Weights of a small transformer language model: no biases in attention or MLP.
Each number is 128 + 24 x the weight over its row's rms, rounded and kept within 0 to 255. Layers, rows and columns count from 0. The size above them is the row's rms in percent of the matrix's.

# layer 7 attention output (transposed), 64x64, rms 0.0995, rows 20-31, columns 0-63
size [114  95  99  97 105 103  95  95 118 100 108 109]
[[114 137 159  92 163 102 137 118 121 112 125 103 125  94 162 101 108 168 147 142 126 154 121  86 126 139 146 164 119 105  90 132 115  91  87 108 120  94  84 128 112 152 149 138 134 109 118 117  95 149  99 110 109 120 100 136 141 170 127 178  97 155 147 142]
 [122 128 124 156  77  79 127 142 158 103 169 155 123 139 121  85  92 133 179 122 116  74 139  98 130 117 110 128 160 108 140 166 117 134 146 108 132 144 129 146 159 108 130 126 100 125 128 106 128 142 141 130 162 164 115 125 122 133  98 147  81  82 104 139]
 [ 73 101  75 134 166 107 136 139 119 150 124 116  82 115 179 113 123 143 101 138 113 127 162 121 120 126 152 156 120  87 171 128 144 135 127  78  83 135 167 135 110 159 129 112 124 124 130 120 131 114  96 140 129 138 111 124 141 130  78  92 107 125 151 119]
 [174 117 103  81 127 108 127 144 137 159 164 150 165 126 120 140 147 107 156 119 127 125 108 137 150 117 148  99 138 174 172 128 153 142 140 126 118 146 107  90 101 112 154 157 120 133 155 145 166 132 118 109 176 106 143 135  63 160 102 140 135 144 144 146]
 [172 167 142 174 124 121 108 123 147 115 127 149 118 139 134 118 102 151  71 148 153 132 119 106 144 119 159  86 136 150 134 155 101 142 119 116 144 119 125 115 116 121  80 124 186 151 140 123 144 143 115 122 118 147 105 153 160 156 147 133  80 108  70 120]
 [ 93 151 100 151  78 103 135 115 105  94 117 109 110 112 142 104 124 159 140 149 151 117 139 130 165  94 117  90 144 145 151  93 156 105 143 130 103  81  92 135  99 131 122 151  82 103 131 159 147 118 155 134 141 100 128 113 162 157 122 137 153 125  94 100]
 [157 123 127 150 124 103 152 165 144 121 121 113 110 143 114  98 127  95 106 131 129  89 135 156 133  94 102 165 123 135 166 109 129 145 101 149 154  59  83 119 129  96 129 124 117  93 129 132 152 145 163  92 126 169 115 148 154 115  96 135 126  83 120 104]
 [ 87 115 100 133 116 107 137  99 128 115 102 129 144  97 119 161 159 184 146 117 133 145 195 148 134 120 159 120 106 113 133 134 140 109 119 135 155 158 177 145 146  89  94 130  98 125 136 114 142 144 121 107 158 142 110 132  96  80 167 116 159 134 136 118]
 [139 148 183 150 123 143 100 178 159 116 136 142 135  86 148 137 120 108 110  97  89 109 138 123 103 147  93 130 134  96  96 121 135  99 135 155 145 111  73  92 122  96 111 139  93 106 122 148 139 157  73 153 113  97 132 123 122 133 130 154 132 110 128 104]
 [104  73  78 152 139 123 155  96 160 154 138 158 107 140 159 126 142  94 149 152 152  86 124 118 142  77 129  89 141 140 102 150 111 158 148 143 128 139 116 144 101 120 126 148 139 121 103 146 142 145 132 131 170 146 125 107 157 133 100 133 115 128 176  89]
 [134 113 145 154 118 141 126 111 127 151 115 136 150 163 120 130 156  79 102 117  74  80 122  98 138 173 117  65 133 122 128 108 126 165 143 155 165  81 138  88 127 114 123 108 141 127 127 179 149 123 128 119 119 138  95 106 123 154 131 138 146 128 161 139]
 [174 105 115 133 108 124 117 104  93 107 123 110 112 121 116 112 154 168 130 119 131 142 149 185 168 126 128  95 111 101 155 139 133 113 144 131 165 166 128 136 119 139  51 148 124 116 129 129 130 112 108 185 149 109 111 131 119 184 154 133 133 125 127 108]]
# layer 7 attention value, 64x64, rms 0.123, rows 21-31, columns 0-63
size [107 101 103 101  96 107  95 124  98 113 105]
[[108 112 115 118 133 151 140 114 144 154 143 163 153  74 163 155 161 154  95 134 157 173  97 155 114 123  82  94  83 125 103 179 106 105 129 100 121 138  86 127 116 124 131 136 110 110  98 113 150 124 141 118 118 151 147 156 154 131 104 105 130 118 103 116]
 [127 101 149 105 123 124 130 141 122  42 137 121 123 127 126 149 151 139 163 158 156 141 164 114 128 120 139 140 116 140 146 138 134 101 101 136 152 137  95 161 187 143 146 137 139 134  96  96 130 142 122 135  94 106 119 126 141  63  85 143 115 116 163 117]
 [134 144 144 178 111 115 127 118 142 128 129  82 160 146 128 129 142 125  85 114 112 151 142 112 102  72  89 148 147 131 156 107 113 130 143 152 161 112 140 120 143 135 140  65 127 132 103 112  71 108 152 165 145 143 102 125 129 163 148 131 111 124 137  84]
 [121 138 129 127 155 162 103 187 115 134 126 150 118 131 129 119 139 113 147 137 112 109 144 128 132 137 127 136 112 166  98 171 139  96 140  84  77 137  95  98 104 118 167 101 136 141 101 138 157 137 160 167 175 143 128 124 105 173 111 128 174 114 130 154]
 [118 136 153 133 166 160 140 170 129 136 140 109 113 108 128 164 148  74 127 116  76 140 101 144 114 109 138 105 164 163 108 124 127 109 107 132 153 154 144 143  98 143 112 104 113 151 117  50 162 114 132 115 112 114 141 166 125  96 116 127 112 155 145 112]
 [115 122 120 118 136 147  92  96 110 127 122 135 110  90 147 138 110 138 102 125 105 150 137 110  85 164 174 105 160 146 150 149 106  66 125  94  68 161 145 105 123 119 132 150 118 133 113 133 113 122 118 131 160 100 141 119 136 123  60 123 121 121 142  92]
 [126 138 101 105 111 115 108 135 116  95  93 166 135 109 156 161 110 113 156 120  88 139 134 143 130 161 123 131 136 149 149 107 147 132 146 112 136 117 141 140 186 128 147 103  81 150 157 150 130 141 155  98 105 168 113 169 188  97 152 100 129 137 156 118]
 [113 101 102 141 105  96 114 112 133 134 101 154 143 168 146 152 129 133  95 136  98 113  76 122 114 130  97 120 149 139  93 148 132  92 111 132 141 175  93 109 136 141 106 165 168 152 164 116  84 136 125 150  77 102  99 126 132 164 112 123 124 127 108 149]
 [121 125  98 141 150 122 171 130  73 128 130 106  95 139 154 118 136 151  99 124 164 162 134 135 118 151 145 109 114 106  97 145 123 111  68 171 136 140 125 148 140 111 130 110 153 158  90 135 124 113 141 133 135 174 119 163 150  81 138 112 114  94  89 100]
 [133 138  80 145 126 117  92 123 107 128 104 158  68 129  63 169 156 148 131 119 138 148  97 146  93 117 153 108 142 119  93 173 119 129 136  88 146 169 147  89 134 126 117 143 123 136 133 121 105 105 138 129 130 160 115  95 116 126 131 138 122 126 103  88]
 [152 104 125 150 123 118 101 160 108 112  80 117 159 130 126 130 105  99 108 165  66 143 172 142 123  79 135 111 125 152 123 113 144 120 143 103 120 115 131 131 153  99 168 106 112 152 129 104 138 151 146 110 126 107 164 147 119 105 152 139 158 153 112 187]]
# layer 7 attention query, 64x64, rms 0.147, rows 32-44, columns 0-63
size [ 75 101  82 103  90  98  91 103  93  87  94 106  97]
[[138 122 122 112 167 113 118 105 113 160 153 138 155  90 105 105 112 128 129 135  96 124 150 163 142 158 157 150 133 139 105  81 117  78 110 106 166 105 163 111 135 159 161  90 127 118 143 161 144 134 107 103 142 125 130  84  97  94  90 133 129 124  91 140]
 [179 153 131 107 101 141 147 160 152  92 106 142  96 148 167 114 120  98 147 104 133 106 141 145 112 117 102 143 101 137 140 165 138 125 151 157 119 163 123 168  85 127 139 160 107 190 139 148 105 153 139 116 104 126 115 161 159 131 155  94 142 143 130 117]
 [145 145 125 163 119 149 154 156 160 135 111 108 106 126 117 139 106 124 101 175 126 149 178 120  81 172 146 127 100 175 160 132 154 141 104 137 148 101 166 165 131 168 137 130 107 157  99 133 133 130 119 122 131 116 130 101  64 138 137 120 140 108 109 124]
 [133 189 136 159 112 147 114 125 125 125 107 150 134 150  91 114 126 141  93 130 136  87 110  99 123 162 124 116 167 167 117 160 117 136 128 113 128 129 152 104 116 120 144 100  79 112 147  91 127 137 139 115  88 161 113 141 136 179  94 144 169  93 131  99]
 [120 117 131 129 106 161  87 139 146  91 133 129 192 112 130 128 127 112 133 142 122 180 154 185 117 131 127  84 159 115 122 110 149 150 149 110 181 134 158  93 122 138 153 139 154 134 113 119  96 148 167 130 127 138 108 120 147 135 159 158 166 136 109 149]
 [138 135 180 162 126 169 169 185 128 157 139 147 153  92 107 121 127 148 128 108 148 120 120  84  95 181 138 144 149 177  95 123 122 140 127 115 127 134 144 142 108 116 125 180 108 148 106 128 103 134 118 134 130 124 126 142 108 126  90 119  89 106 123 104]
 [137  98  74  97 142 152 147 158 154 124 148 109 160 100 160  99 104 145  72 119 137 163 126  98 118 139 115 175 105 135 151 144 108 111  75 158 113 120 144 140 144 151 140 169 126 133 105 128 121 128 118 138 114 117 156 108 121 154 145 146 161 100 135 164]
 [115 143 138 109  80 145  95 189 131  91 131 131 144 134 137 140 100 131 141 164 134 115 136 111 153 108 133 143  95 133 133 137 107 107 142 126 105 122 124 168 156 130 106 110 141 125  79 110 147 106 123 116 156 172 122 178 109 116 146 150 107  94  70 159]
 [161 115  82  75  99 168 154 122 134 155 104 140 122  82 155  83 133 161 127 137 176 134 134 123 140  94 123 143 130  91 111 166 161 108 126 114 128 110 130 152 127 139 140 132  96 119 176 104 139 147  96 123 124 118  79 144 121 141 135 125  97 138 136 144]
 [134 114 140 147 139 155 100  96 148 147 134 144 110 156 109 128  91 127  96 152  68 165 148  94 113 168 177 112 139 135 140 108 107 154  85 148 123 180 151 121  83  94 159 138 150 116 114 115 124 111 135 137 141 115 139 134 132 143 127  86 115 117 116 160]
 [136 133  98 131 137  77 119 143 129 150  94 117 187  82 155 159 140 128 112 129 109 143 142 137 150 126 126 133 186 121 104  71 132 127 158 116 179 105 147 145 122 124 131 135 132 146 124 130 130  85 116 125 123 167 104 129 116  75  93 110 144 131 152 122]
 [119 123 122 118 145 109 120 134 103 143 106 159 138 118 108 127 125 117 103 155 125 164 132  90 152 180 146 137 160 120 151  87  80 103  75 118  96 130 141 110 130 132 109 121 159 134 139  68 150  86 139 137 125 102 123 152  98 129  99 126  93  93 126 163]
 [126 112  60  87 127 145 151 117 149 107 118 142 128 152 103 130 147 108 151 149 132 106  69 122 109 141 137 156  88 119 143 146 127 128 102 131 105 121 113 139 110 182 158 136 178 148 151 143 144 157 120  94 174 109 156 102 126 114  94 138 121 133 117 114]]
# layer 7 attention key, 64x64, rms 0.159, rows 32-44, columns 0-63
size [ 82 108  85 105  81  98  76 105 126 145  94 139  93]
[[132 136 104  84 158 164 145 151 191 142 110 133 111 101 179 132 122 153 111 131 129 130 184 131 101 120  92 137 112 128 132 148 178 135 121 161 141 137 127 180 117 135 127 148  87 137 113 151 130 109 141 136 141 115  95 126 154 132 120  79 126 117  96 124]
 [115 119 127 133 110 156 109 128 120 137 134 141 152 162 141 149 138 150 105 110 124 143 118 184 113 161 121  75 109 153 123 149 125 132 129 151  90 119 132 125 106  72 130 141 151 141 136 139  90 154  90 100 107 149 141  85  95 122 158 131 156 135 199 122]
 [107 137 109 135  85 111 144 155 132 144 125 107 120 119 142 145 150 148 165 145 132 123  90 178 139 124  93 117 155 126 129 149 119 108 125 151 136 118 110 154  64 122 176 127 181  98 113 124 149 135 101 129 117 124 183 179 103 145 132 125 113 129 149  95]
 [108 117 129 132 163 107 147 118 125 113 139  99 119 158 111 160 145 160 110 132 112 122 121 115 167 118 112 125 184 116 123 126 131 108 148 149 155 170 144  68 144 105 105 110 123 124 117 113 141 119 121 120  50 155  97 153 171 119 102 142  96 111 107 108]
 [117  97 100  99  91 101 117 146 124 136 132 134 135 109 138 107 135 131 158 121 153 137 162 142  91 115 121  98  96 156 148  79 164 123 101 111 144 143 123 130 139 113 136 137 152  80 116  99  92 128  71 100 122 121 205 108 109 118 149 120 139 146 136 128]
 [131 155 119 151 120  93 134 140 105 146 128 123 134 149 144 118 151 143 157 154 122 136 164 114 152 143 132  96 124 105 154  99 115 134 111 127 156  86 114 156 143 129 131 122 172  64 166 149 162 125 116  93 117 180  74 127 131 149  94 138 155 108 100 109]
 [146 143 132 124  91  88 100 118  93 134 156 101 169 106  89 106 174 121  92  82 168 121 113 126 180 125 119 132 163  97 121 128 167  98 129 156 117  87 114 119 140 142 121 135 138 127 114 102  83 131 162 121 136  99 126 126 150 112 159 125 119 123 145 136]
 [132  66 119 147 127 124 128 146 144 122  89 122 137 161 117 131  84 120 131 131 162 175 159 106 131 125 121 118 142 110 118  92 125  84 103 115 135 119 175 120  92 109 147 112 164 129 117  90 122 132 155 172 103 147 158 110 136 146 108  87 136 135 135 177]
 [165 142 137 132 122 108 126 181 140 101 141 133 146 102 140 128 118 112 126 114 104 115 159 113 158 151 115 171 171 150 154  96 138 107 122 130 138 122 109 123 120 164 151 116 171 110 129 112 172 115 127 153  74 157 202 139 124 141 138 157 119 141 113 148]
 [149 138 115 136 175 138 123 178 188 112  86 121 144 140  87 120 119  85 116 165  97 129 150 140 143 167 140 139 151 119 133  89 131 110  96 125 133 147 151 102 117 162  99 135 134  82 138 122 167  98 109 153 117 155 150 138 124 146 112 143 109 134 102 142]
 [113  95  99  90  82 150 141 122 159 121 180 130 127 140 172 109 105 124 171 141 132 138 128 142 135 142 135 112 138 113 121  70 105 102 137 162 120 106 143 129 136 119  98 155 122 106 119  99 154 105  64 125  88 153 152 152 122 143 121 137  91 127 147 130]
 [ 89 138 154 120 104 127 119 126 130 132 163 139 146 104 127 152 176 128 178  83 152 121 113 152 110 124 103 117 104 132 159 161 153 179 141 145  88 117 138 179 124 104 130 142 148 160 110 161  85 153 127 108 138 119 120 107 114 114 156 145 144 127 161  98]
 [151 128 149 121 132 100 147 111 130 159 118 100 152  87 135 135 146 142  83 160 149 102 157 106 125  99  86 147 156 114 179 124 120 151 141  99 155 168 148 155 145  92 169 102 110 139  77 119 111 133 130 123 133 131 128 139 124 161 105 130 105 161 161 155]]